Part of a small language model's weights: vocabulary 3132, rotary positions.
Each number is 128 + 24 x the weight over its row's rms, rounded and kept within 0 to 255. Layers, rows and columns count from 0. Numbers have three digits each. The size before them is the row's rms in percent of the matrix's.

# layer 5 attention query, 256x256, rms 0.028, rows 204-214, columns 128-255
110:133147128137106074161083161159156158115136131101126117146125108137108146159134109106095101158117141109131095102103141118148119130105140148124115159144110130127131148141100145117153085093176195131150144107124151131127109097137110124095090113144094155102105096159110125111144138161183110155119132111152168128155105136111120102093144155123125114150146139148145137094126133129138120094144
097:115158153186094131144166098121109147089127128154131133149116117089128109142163126131106094170128118112131090132113151122139164115104140139150165164145089130114137169153151124171162135090161105118124151102070122123155118146117088125140151074134121132169143131165177140123140125129165125081105146109111130136103099126082140143106120132115132143146093100209127156138106161132139151096123
094:120124084093143108117185108123136084174133131138135161086157183150130097111125146142136132133107134127133140119120097123126120151118122146125138072108092132111075107127157191160089125114136114159135136156092131134127166143105118121155147118153167084159163172103137146108163120090098116151148102119089109132112156144124141085149123163134127139124128135132095133133138077137158144120119
081:118130176134101090159117138115128177152139135136180150192146113121114169116143094105104125136070118105133089104138153144135149122099133151140138145166109156131138168132090111148121110097153178070147147123138105111102136095143101126092124104115121082115106104150110103101116165123183110110125130141139159152150108148134104140100168114174112090143163122105165141125116118119141124106145
080:151110103120185126097124133138140108097140153098097113090125103165177111101076154103170138117171165155153166166117070133101117118140099114096085117114176126118107105091130123102110134171084132190094103123134129123099160103104159121146130182149142132122131127084154140165129070122082156155131127135132108109120140104144137105137117118102142137132111138099107091099145124112138115133101
082:133092094130133113107150133127115128105136147125105119105141127128166096109095143150142173106176145133155151166128118145124078111172131100137126079101156103099089072126143110104127162183088102159111075122107122142111143149102158115171177157122150132141142143124149133154123094090088139149114137119130095099111117125140136135144117107116108143129115162140111091108155122120134147142124
083:148095100100148132101102116114144101129123138129105128111124167153140119128090125117132171113141163168124152139091102129125113113154084117096117114085169105141133107120163171078130107165096127179126087110117136155148141143099171141144127151127129155112137143099131163144176094122061145165117108156142092120149156118120124096125131114101118151149126137108093098091154111104110115102145
084:114117197134110116183097141131117136130137130126189152180106114134120160167151134110142077113098116104090141108146146121147144103098157128117139152132135142156175151137087129110134130130169146103136183142132143156138110108179123160127127102136125143084096096151111083121097152184151113098140150143156119131152130125096098143084155139160155128132116133160150140149091133122146114138152
088:121146136133104114176105132158111159123140104139194114133146122130151172130159102106126124122111081117097107129154137141146155142103140127179151110130114124125173184132120154132085103091139135069115112121148130109116110142133116133114111117089146137123124132111109090100108158156174102120125164129116148136124136144108081137119158171172135109088151135096131146137102114140167110129156
102:145143092097148120075149110120139105108166144153091125097125123131128113137118149140117166116143155127128103124110066136129156128115121134127140129112121123105079089131151096129141139124138117130128092129095101107138164154112129118164130150137151122164136143097161175146143101078082133142130102123104118137102151124099156138118074135097122115145140110133134149098196131146136172141129
099:142120093113155134075132121115151091107102147133082096105139163143131093125106144129147175089175155135174139147117112127130110107155114114103120101111152090126110069093157135119140143153095103193137094136107133119112132125092169148161142140165150105139137136128135176130135096079076126131133096129152101107125144102128163115118103134087125119113131145132094086102168107150101150134087
# layer 5 attention key, 256x256, rms 0.0275, rows 204-214, columns 128-255
102:142117114136098140126173093151147160166104116127095139130104126174145149102149170092123116150166138156116153161144149124112114136121124106132131133109124143101138134168152081151069125119103087120147171138124140127180106136114116143104150147121162148157158128099129095169097156147099124147172160146084086138111121128096157127133121149117121117105136123106069099143105119128145092122097
096:193123118131131165128147148150112117154114106075111112097154141161136122125092156126148120110148133133130160156110133157126098092136101122071167119144136111115138157155129132112104084127086146152134082150093151138160113161123105106147108129103149126156135083110134138092141143124082122152129122118131124152180134140125171124134121149116104144143088117119105140141106149081112100125145
128:108138116110142099095078150095142112146161127122129107120112121108107107131120102156124141102123130099149110089079094120105164143112145154124079138117150133130105066106084137115180124153165144160097114168149113129071121077146155142165123156169088106079119104134122157136122093108131139095144103130156127098115104161154142137113102138104150104112126118154149115117151125155127129160108
089:108153162121114145168140087130099148154100105115152139140122117130120129103169148140130084121139102135133145159151135109162145127103109155108131152134113118113135190135148120158117142073133127123154145123094155122165137145101116130136147131123112174119137117133161107130147140158107101135103191144113114159103120094100126134165175132122139158156112113118115113131060138130094096108129
090:132107117133131135079124172115143138122115145153115098140130137133131151164121155137102165140138147106106100104093132158123153183150141119131082109101169103121110082130106129112120146165138128110109077135151089155138092119131151147103133156154125101128135111138101145161118115105174158095179083123126154105140113141145148131086078166141126133102178152131132126106185120142152190154136
078:103116096162144124073136158083144082137123153134121128123112117156130123181092128100127183137155144148137103121079121148114112147155112139154122090123164128144138086123115124087137124187138146126103133153156110164131112151140154108108115156149120095152144141127123141146118130122128156148165076127131102144156146114128126131112072120150134131122164125112145124125200154100138169149149
098:141128111146131112075140143106140106123141155153110114152143145132124119164092126126121157133148149114133091104101121120093108142133144102135117103086162136130099056099112147091112150172111137145090116140137091131133142119131143130121118159140128080162152125124119145167108117123133143130150111119137140096108115140137125124109070134113127101106149147129124119106211131129158151170117
072:130151143115119138149151104147105136154126114140147135127129134130138130095159138154125084157082098121140170133142156116159122143127122131100160161159108148125134173141132142155145096115119109119136176102123188087156134129102100126136116111098145166132120108131118102144169103156147122126134144140104146137148121121138127119169172142143149114140084124120136150128028107130108095106134
073:120121146148128147158119136160133154160126085142150150156100138114121119125155107170136091140116092089087149121157125100125148125132110109120147101158095137098132168111120133152147134113140104118166118111142163121157135108117124126108112092121113127161131151139143113147135120162096125101095152137148112152107127101135109124171174130165130116155090115143098109127075093106102102094117
062:100151096179113130108133112112169143102164168133082140125134086101086117132118153123113172134122160139140127153131137178117118098124123134162095100144139122157149092088132124093100168165102122112115128113124091145128140132158117094128125159122122086120170140126168162123104133136131126149144127119129119144109133140131110125085084092108120120132170129123112118137223130106138144150124
067:139126111165122125118117135108136089135147138119098137130101126152102125164124126061115169148140159126130096139131141156116122111111155146160144104125147116129136082116123106107126145164102154128129134159115076169115121121120113085122141147139122088143164115093127122124102156118172144147148105104100107163119117126141119113124100111096094113126140123145131101141190141122138144178139